From a checkpoint of a small transformer trained on Wikipedia.
Architecture: LayerNorm before each block, rotary positions, biases, untied embeddings, attention and MLP in parallel.
Training: a variant of Adam for these matrices, 5259 steps.
Each number is 128 + 32 x the weight over its row's rms, rounded and kept within 0 to 255. Layers, rows and columns count from 0. The size above them is the row's rms in percent of the matrix's.

# layer 8 MLP down, 128x512, rms 0.0914, rows 0-127, columns 32-63
size [ 88 100  98  97 100  95 108  95 106  97  97  94  93 106  90  89 101  95  99 100  94 102  99  98 102  94 105 101  96  91  94  99 103 105  92  98  91  96 101  99 101 108 104  95 109  98  98  98  94 103  89 100 108  93  92 128 144  93  94 104 107 114 100  94  98  97 108  95 144  91  90  99  99 101 104 101 102 102 103  97 101 103 101  98  92  94 102  92 107  98  94  99 117  95 100  93 105  98 113  99  94 106 114  98  99  96  88 101  92  94  94  97  99 105  97  92  95 103 111  89 100 100 100 106  93  98  96  95]
[[116 153  95  86  78 111 136 155 128 115 155 126 158 163 206 129 116 173 127  99 143 156 106 109 194  63 112 132 149 105 159  68]
 [162 146  89 139 129 139 131 119 108 148  56 152 171 123  83 119 144 151 102 109 195  84 184 147  82  92 194 143  96 139 134 130]
 [ 64  85  99 186  91 126 142 104 108 148 151 151 132 168 146  50  55 196 127 149  71 123  81 158 121 124  78 109 114 125 125 163]
 [131 142 111 124 120 104 133 138 114 108 105 110 119 122  85 103 100 156  97  80 106 118 115 117 172 158  40  86 135 153 147 150]
 [ 94 152 104 157  76  99 165 172 127 125 108 105  91 139 118 124 143  79 159 179 101 148 170 119 164 153  93 106 162 140 127 123]
 [159  52 152  50 165 148 122 112  92 126 133 128 126 155  80 153 110 133 110 116 109 145  87 140  84  95 202 124 123 139 133 143]
 [136  68 141  75 163 134 119 130 162 166 117 157 109 100 108 133 134 115 156 130 177 183  80 149  95 144 175 168 160 145 143 120]
 [108 179  82  89 100 167 147 105 114 140 138 173  74  91 153 189 155 136 104 131 117 137 160 150 134 146  98 132 148 147 172 134]
 [136  89  95  51 210 127 131 107 129 148 159 184 105 147 107  61 146  42  96 116 180 111 126 107 146 125 153 147 146 116  79 122]
 [115 169 153 110 170 212 188 152 131  87  87 145 182 127 144 152 157 112 138 113 100  63  81 176  90 130 124 129 149 131 161 164]
 [ 94 110 142 108 140 111  79 184 226 136 122 152 187 161 108  62 116 105  38 195 130 131 133 169 124 111 127 124  96  94 164  98]
 [148 166 100 179 169 152 129 144  60 100  72 136 109  81 171 116 113  73 125 107 106 141 153 189 161 129  78 132 124 111 154  78]
 [ 85 161  74 181 168 111 139 152 144 155 177 178  37 124 184 165 110 130 114 120 112 106 110 122 142 194 129 116 116  91 126 128]
 [190 195 118 129  89 163 173  90 113 120 151 150 141  82 122  73 165 116 183 122 132 158 144 152 122 163 107 145 135 132  90 157]
 [ 97  81 143  88 124 125 184  76 170 138 129 156 114 138 157 139 141 136 155  96 143 109 216 119 127 158 161  98 141  68 104 137]
 [ 83 167 118 130 135 138  81 191 153 113  99 120  84 104 124 213  95 114  77 108  85 126  62 176 158 154 145 121 141 138 112 173]
 [ 95 122 114 123 138 153 118 115  75  74 136 143 143  96 107 104 163  72 157 116  78 154 173 101 107 173 154 152 146 134  99 139]
 [109  51 188 128 109 153 151  54  95  69 123  81 199 143  84 149 132 137 136 181 119 193  84 120 118 153 132 108 129 122 145 113]
 [112 188 116 124  94 153 109 109  20 151 153 103 151 131  98 118 172 129 156 147 164 152 144 121 148 138 217 137  78 132 123 152]
 [125 153 195 153 151 110 117 128 101  70  94 169 121 123 165 229 113 131 148 116 132 146 178 121 112 209 148 144  73 117  75  45]
 [172 104 145 134 134 164 113 155 138 146 198 111  95 145 159 108 161 116 170 141  99 127  85 122 166 157 110 148 152  71 102 105]
 [134  99 127 157 168 163  85 148 135 105 106  66 111 110 151 133 148 189 144 153 124  95 154 117 145 126 148 159 106 107 200 139]
 [ 85 143 131 119 178 121  87 139 128 231 111 171 129 176 125 153  97 112 145 124 118 186 191 166 129 135 120 166  96 147 115 147]
 [166 134 109 161  88 120 130 159 154 142 130  92 106 127 126 119 110 137 111 103  86  94 117 153  94 133 137 144 179 176 120  89]
 [151 117  80 141 134  90 119 133 119 156 165  97 118 146 149  95 140 125 142 128 155 129 152 147 154 113 102  94  94 155  96  99]
 [178 180 222 133 193 151 108  98 179 104 166  33 146 145 141 143  81 189  97 156 133 189  93  94  69 102  60 127 172 138 132 102]
 [151 112  94 119 102 142 132 158  73 157 158  79 169 145 139  97  87 113 162 108 117 142 122  71  97 110 175  76 145  97 133 116]
 [124  84  94 105 150 107 197 131 116 175 177  91  85 137  99 114 138 102 197 135 173 145 138 144 153  79 108  99  87 151 135 129]
 [100 121 122 117  80  67 173 139 124 119 107 154 120 161 158  84  91  98 106 145 141 140  88  40  96 151 140 130 158 141 188  98]
 [148  96 177 182 104 145 135 139 127 173 126 124 200 115 167 147 140 155 159 156  64 105 123 106 114  63 123 117 130  95 139 111]
 [169 129  85  91 127 135  89 132  95 101 159  98 142 103 179 121 162 122 135 129 125 151 147 127 129 177 136 156 161  70 161 161]
 [ 59 187 113 154 130 148 103  93 165 161 132 102 117 132 165  76 142 102 160 200 129 176 151 178 147 149 195 156 122  98 113 141]
 [156 112 186 137 154  77 146 131 187 151 173 123  92 109 132 126 131 137  79 117 167 109 113 181  82 136  98 143 129 142 114 160]
 [119 189  98 168 230  98 148 124 117 122 143 123 133  80 146 156 141  98 180 167  71 124 134 125 146 110 112 123 100 120 137 125]
 [134  96  52 167 174 102  85 113 122 159 130 159 124 163 156  95 174 101 112 105 105  90 136 221 123 168 104 110 128 149  80 118]
 [154  82 128 134  94 105 126  65 116 137 152 122 110  93 176  51 170 134 152 119 132 177 152 160 141 140 136 119 180 147 144 145]
 [118 126 178 124  88 130 154 108 227 112 105 158  97 135  48  91 125 140 171 152 128 132 140 131 146  96 108 105  67 115 114 120]
 [152  91 185 130 135 146 192 157 138 120 104 149 170 104  75 152 190 152 101 146 104  11 132 113  78 131 207 114 109 137 111 121]
 [120 190 157 115 174 117 161 135 152 174 155 118 118 169 114 126 124 108 105 117 184 193 131 103 162  90 162 174 133 119 165 137]
 [134 139 118 143 146 175 128 174 223 126 163 101 175 168  99  87 135 147 104 114 148 123 127 172 157 129 150 115 140  91 171 159]
 [153 170 148 127 144  89 116 173 122 183 143 134 137 120 145 126 103 128  77  39 159  93 124 104 111 132 119 134 111 102 131 132]
 [108 111 141 175 156 178 113 132 151 146 159 165 104 107 158 150  38 172 139 136 138 120 123 151 131  98 118 151 155 112 181 113]
 [173 145  94  97 104 160 130 124  96 138 150 142 172 156  47 167 182  74  98 134 128 157 137 164 141 177 134 148 120 129 145 184]
 [137  46  73 147 125 122 115 112 183 144  86 125 110 113  97 114 150 110  98  96 108  36 145 129 108  91 110 147 120 138 105 150]
 [158 136  80 185 102 152 143  91  97 126 149 157 125 142 123 115 152  91 107 123 196 142 101 148 113 151 136  98 131  75  89 112]
 [124 129 128 115 116  77 183 123 105  90 150 122  71 150 130  82 101 155 102  57 135 130 168 131 131 132 135 141 134 124 132 161]
 [115 102 123 137 188 150 136 137 119 181  88 130 118 121 148 143  65 122  73 130 153  85 115 159 153 105 124 131  72 147 161 211]
 [ 91  80 110 123 168 112 125  97 154 117 119 165 110 168 170 143 167 149  95  72 120 128 131 113  65 151 118 139 160 161 101 153]
 [135  92 147  92 108 140 119 124 165 107 143  60 156 102 102 169 104 118 112 169 109 130 150 100 129  64 134 127 152  93 128  91]
 [147 101 136 126 123  95 171 126 112 104 158 176 108  96 129 113 116 204 165  89 113 188 155 155 136 154 108 196 168 141 102 102]
 [189 144 138  90 116 169 114  97  96  95 103  93 154  55  98  74 140 205 114 172 111  98 112  89 100  58 163 130  65 135 182 133]
 [116 112 117  93 120 185 170 118  96 197  86 154 102 124  96 120 148 195 127  66 127 119 145 150 139 147 148 160 177 156 126 157]
 [143 140 109 190 135 130 132 114 106 102 163 130 113 112 156 140 157 113 173 154 115 147 154 127 157 141 106 136 153 173 140  94]
 [115 134 115 142  89 139 165 133 117 122  77  78  92  96  98 128 162 143 130 118 118 134 140  78  70 127 130 134 117 109  97 110]
 [155  79  99 174 102 146 207 157  85 103  54 118 131 191 160 128 126 135 168  57 133 140 129 112  71 170 123 128 112 121  40 151]
 [ 97 155 155 134 135 108 102 103  83 129  94 152 136 104 128 156 119 140 114 131 135  97 130 108  65  94 121 126 153 103 141 139]
 [ 89 120  89 146 119 108 121 117 166 126  66  91 113 143 135 142 115 154  93 178 159 110  96 142  55  78 123  76 203  76 130 167]
 [106  97 123 128 104 105 171 160 107 142 140 144 140 117 125 100  91 143 150  65 124  97 149 142 195  81 121 117 164 106 168  68]
 [108 108 102 113 180 121 104  84 108 125 123  63 136 106 172 136 146 101 132  96 128 124 118 134 117 125  71 130 128  91 158  79]
 [124 171 177  98  84 100  93 104 162 121 111 141 154 182 111  80 134  98 106 161 151  73 156  85 161 113 134 131 108 112 138 130]
 [145 110 101  91  54 100 103  80 170  65 126 136 141 138  99 134 126  95 104  91 142 121 144 144 113  96 156 103 174 137 104 168]
 [137 120 114 112 118 178 130 123 111 135 115  82 148  91 152 145  65 125 104 140 116 126 142 117 179 149  94 136 152 103 124 166]
 [ 86  69 144 120 142 173 116 184 116 122 131 140 150 159 171 116 149 145  98 142 112 155 147 101 139 124 157 150  82 212 160 139]
 [103 188 129 115 109 102 146 175 157  79 122 130 131 168 187 140  96 113 102 141 151 111 157 128 150 106  99 185 112 113 105  83]
 [171 141 155 107 149 115  86 161  90 127 151 130 129 136 103 116 148 113 118 193 157 105  87 113  29 139 102 116 138 105 150 160]
 [ 87 142 117  88 133  92 119 103  80 140  80  65 151  59  65 171 155 150 142 172 114 151 134 143 172 121 139 114 134 118  60 144]
 [134  93 127 114  82 115 102 159 150 184 144 175 140 195 164 135 157 110 162 136 131 163 106 124 143 127 217 155 121 152 125  76]
 [125 158 143  76 175  68 121 112 121 145 152 106 109  76 142 102 143 140 117 100 150 161 112 165 182 150 109 134 170 165  97 149]
 [143  78 131 151 125  99 154 174  73 128 108 158 152 167  26 113 153 140 176 135 123 128  91 163 119 131 178 117  89 117 152 188]
 [158 148 125 124 122 122 137  50  99 105 131 154 100  64 129 134 184 188 108 169 127 119  98 146 138 141  95 147  35 148 171 116]
 [ 81 114 127 123 166 101 139 195  69  86 179 150 119 190 127 124 154 129 134  92 171 104 113 105 147 103 211 115 196 124 128 136]
 [ 75 128 126 191 117 155 127 159 204 141  63 124 130 121 141 122  90 113 138 166 154  98 190 109 109 152 162 121  42 133  82 134]
 [122 104 143  99 154 149  92 120 161  94  80  91 112 131  91 153  68 102 141 212 119 103 124  97  87 135 124 129 179 131 156  95]
 [107  74 124 114 116 163 109 156 143 113 125 126 134 165 115 218 133 146 147 155 110 157 166  68 196 149 112 147  94 155 202 106]
 [114  75 142  82 119 174 142 113 145 140 113 130 119 109 145 158  84  89 148 124  97 162  78 119 198  95  75 115 151 130 128 158]
 [179 132  96 118 109 127  91 131 108 161 117  66  80 117 134 137 119 100 157  66 168 120 115 137 120 122 136 172 196 146 104 120]
 [139  90 115 148 139 100  88 139 168 108 124 111 128 118 146 151 189 151 131  73 158 147 140 124 174 143 130 102  92 140 185  80]
 [132 180  84 121 121 114 176 192 111 177 133 126  87 100 144 102 120 121 200 104 162  79 112 163  93 119  90 115 154 105 106 125]
 [166  98 133 140 110 140 129 164 110  31 143 103  79 117  85 137 167 121 108  97 170 150 118 133  84 110 132 108  81 100 141 154]
 [127 124 197 158 103 130  93 149 160 126 161 126 160  71 176  56 122 129 104 140 155  57 115 163 135 105  87  82  90 132 158 108]
 [131 140  93 147 105 112 108 147 148  81 123 108 146 117  80 100 130 106 122 121  89 141 125  95 101 145 127 131  93 172 189  95]
 [184 121 140 155  85 119 143 135 150 203 108 138 117  89 135  57 147 115  94 147 122  75 167  91  98 145 102 108 152 147 153 151]
 [216 130  75 105 119  80 149 132 164 124 179  93 140  62 152 128 142 140 155 103  91 162 107 133 147 132  92 100 138 113 120 133]
 [143 173 153 162 138 169 139 153 117 109 162 143 126 105 193 148 132 104 158  81 113 222 110 100 138 147  71 167 123 126 142 114]
 [ 94 130 216 156 136 110  92  57 150 100 111 104 148 155 129 176 118 170 157 113  82 155 160 105  83 139 106  67 114 150  92 158]
 [147 117 115  90 122  80 166 141 162  43 130  94 144  90 166  94 121  86 123  95 145 160 172 118 147 162 149 194 162  85  85 131]
 [ 73 137 105 113  93 138 142  84 165 162  66 180 123 129  91 188 129 102 118 159 139  78 165  87 153 146 122 143 168 165 104 118]
 [121 112 201 147 167  95 110 102 109 106 173 119 148  86  68 134  96 210 156 121  83 136  72 134 143 132  64  95 146 141 139 150]
 [ 94 127 127 167 108 159 138 150  75 150 103 131 179 117  87  90 106 114 155 158  88 167 143 154 139 132 218 135 118 120 106 108]
 [ 94 114 153  94  77 188 127  99 163 124 153 137 184 124 150  49  90 108 118 156  95 156  96 153 140 130  56 152 121 115 180 105]
 [ 81 109 114 143 145 106 163 132 153 190 135 186 126 118  95 171 122 173 148 137 132 126 144 148 122 112 144 112 138 100  91 134]
 [132 109 142  58 142  20 118  87  69 145 128 133 111 201 111 175 105 111 159 141 162 121 182 131 117  84 148 164 117 129 145  93]
 [128 184 164 125 105 115 130 115 144 127  62 128  83  64 139 154  98 180 112 147 122 109 122  47  83 143 106 138 127 128 139 111]
 [183 137 141 138 126 121 101  98 131 113 105 166 112  88 136 107 161 159  90 150 155 121 117 111 115 140  84 156 114 134  67 149]
 [ 88 143 106  86 131  71 108 166 170 101 110 128 149 142  62 122 128  79 113 122  66 104 102  90 145 138 165  91 149 160  73 123]
 [126 134 154 113 167  85 150  93 126 133 115 153 104 107  95 143 125 117  80 150 126  93  46 151 137 157 151 153 192 136 114 181]
 [140 140 168 113 170 151 150 118 115 112 116 157 133 147  79 164 147 131 102 161  89  97 136 114 110 148  74 167  95 167 146 168]
 [118 203 164 131 190 129 158  56 169 124 127  87 158 124 121  89 137 149 142  85 178 140  62 155 148 122 163 143 107 121 131 124]
 [123 119 141 132 109 101 132 129  92  64  95 227 149 115 198 135 152 141 163  31 190 122 130 122 133 123 152 128 137 147 206 116]
 [123 146  88  97 114 186 152 114 151 139 133 109 148 123  59 126 153 145 153 118 138 116  47 144 152 162 138 149 167 135  94 153]
 [149 179 134 158  60 139  97 128  25 153  93  84 124 102 156  84  94 108 151  91 132 147  76 172 137  72  84 100 130 180 121 136]
 [143 143 109 107 195 155 141 159 121  95 127  68  56 117 114 187 128  99 144 134 125 140 131 109 141  77 152 126 117 143 131 100]
 [123 113  69 111 122 100 152 123  79 136  77 126 121 168 114 195 159  95 160 146  66  78 158 120 125 120 104 102 164 111 119 148]
 [141 158 164 149  92 139  46 152 147 154 246 103 134 152 140 122 114 153 150 103 129 150 128 112 145 128 118  96 121 112  61 123]
 [128 168  90  76  83 136 135 120 122 176 143 118 212 133 146 130  83 137 148 159  91 123 156 149 107 162 181 111 137 118 106 170]
 [120 108 145 104 146 165  83 186  89  20 175  91 120 120 163 132  99 108 139 155 170 147 118 142 149 164 137 129 181  94 138 110]
 [106 145 124 174 122  89 127 130 103 120  99 157 151 147 117 197  57 125 116  84 173 105 123  99 160 170 154 134 126 109  85  66]
 [ 64 135 128 109  97 126 152 141 166 133 135 120 128  84 139 142 123 187 135 155  74 113 168 106 157  94 142 169 109 147 151 125]
 [107 102 149 124  98 183 104 145 152 173 114 130 127 142  97 114  67  73 124 187  87  89  71 137 150 112 126  97 109 179 143 161]
 [128 100 120 116 126 122 137 128 110 120 119 114  91 150 152 160 138  96 164 120 140 154 147 130 168 100 179  99  88 127 119 144]
 [134 109 104 111 101 167 114 190 137 161 135 179 163 164  92 159 153 154  87 130 112  99 100 101 137 114 160 110 123 128 127 120]
 [130  75 167 123  76 116 153 205 157 111 203 120 108 121 171 182 131 113  95 151 100 126  50 106 110 142 102 112  96  88 114 154]
 [ 60 150 158 151 151 133  99 106  86 165 133 175 146 165 137 167 107  42 110 173 186 173 154  68 113 136 134 134 129 119 136 115]
 [134 152 119 159  92 102  87  86 114 108 143 110 133 103 157 142 109  78 143 106  89  92 107 137 157 109  85  75  94 193  92 135]
 [142  99 149 132  63 151  80 164  98 103 140 138 170 105 152 172  57 138 140 116 141 128 158 120 138  60 179 142 119 136 199 157]
 [133 200 138 156 163 134 148 154  86  95 168 191 140 172 141 125 146 163  96 128 141 120 160 163  86 144 116 210 130 117 156  82]
 [158 153 125 186 114 118 138 172 146 128 138 123 169 154 151  33 134  87 129 142  56 129  68 130 108  94  84 108 148 105 132 111]
 [147 134 128 124 168 176 107 121 106 164 138  78 144 142 116  91 155 201 183 115 117 157 107 149 115 203 132 176  95 165 178 105]
 [121 179  82 117 153 130  89 113  84 136 141 151 111 134  98 178 159 148  99 145 105 105 150 122 129 113 138 122 120 117  66  93]
 [156 135 141 151  84 137  85  97  97 137 144 117 144 154 132 104 122 160 158  89 146 183 145  98 138 134 115 127  70  94  89 143]
 [165 168 101 140 138 120 104 134 135 109  91 100  89 144 143 168 157 153 111 126 158 168 179 141 138 154 116 112 148 174 141  97]
 [133 143 152 109 111  95 144  53 195 134  91 125 108 154 116 130 134 124 169  92 158 137 113 122 113  88  67 111 138 152 138 193]
 [160 123 100 165  76 146 161 124 147 126 128 149 112 139 171 106  94 127  98 133 112 148 127  93 163 102  98 115 122 156 159  99]
 [162 115 144 165 128 146 127  81 148 190 139 143 139 109 155  58 193 133 128 160 138  99 185 171 155 137 165 113 106 148 150 103]
 [145 103 151 168 130 121 181 138 173 104 133 151 103 103  89 140 155  80  56 159 165 155 120 156  91 157  87 134 136 108  59 100]
 [131 175 139 146 183 158  42 128 146 134 175 138 152 178 135  78 191  96 107 143 126 141 164  91  90 134 131 112 115 102 105 136]
 [ 97  90 164 158 176 152 115 132 133 115 144 144 110 123 124 122 117 156  82  95 132  97 150  70 129  79 122 105  85  90 131 142]
 [116  99 151 107 158 147 140 143 169 113  65 169 102 146 120 161 112 184  92 165 158 118 118 164 112 115 126 134 123 144 167 124]]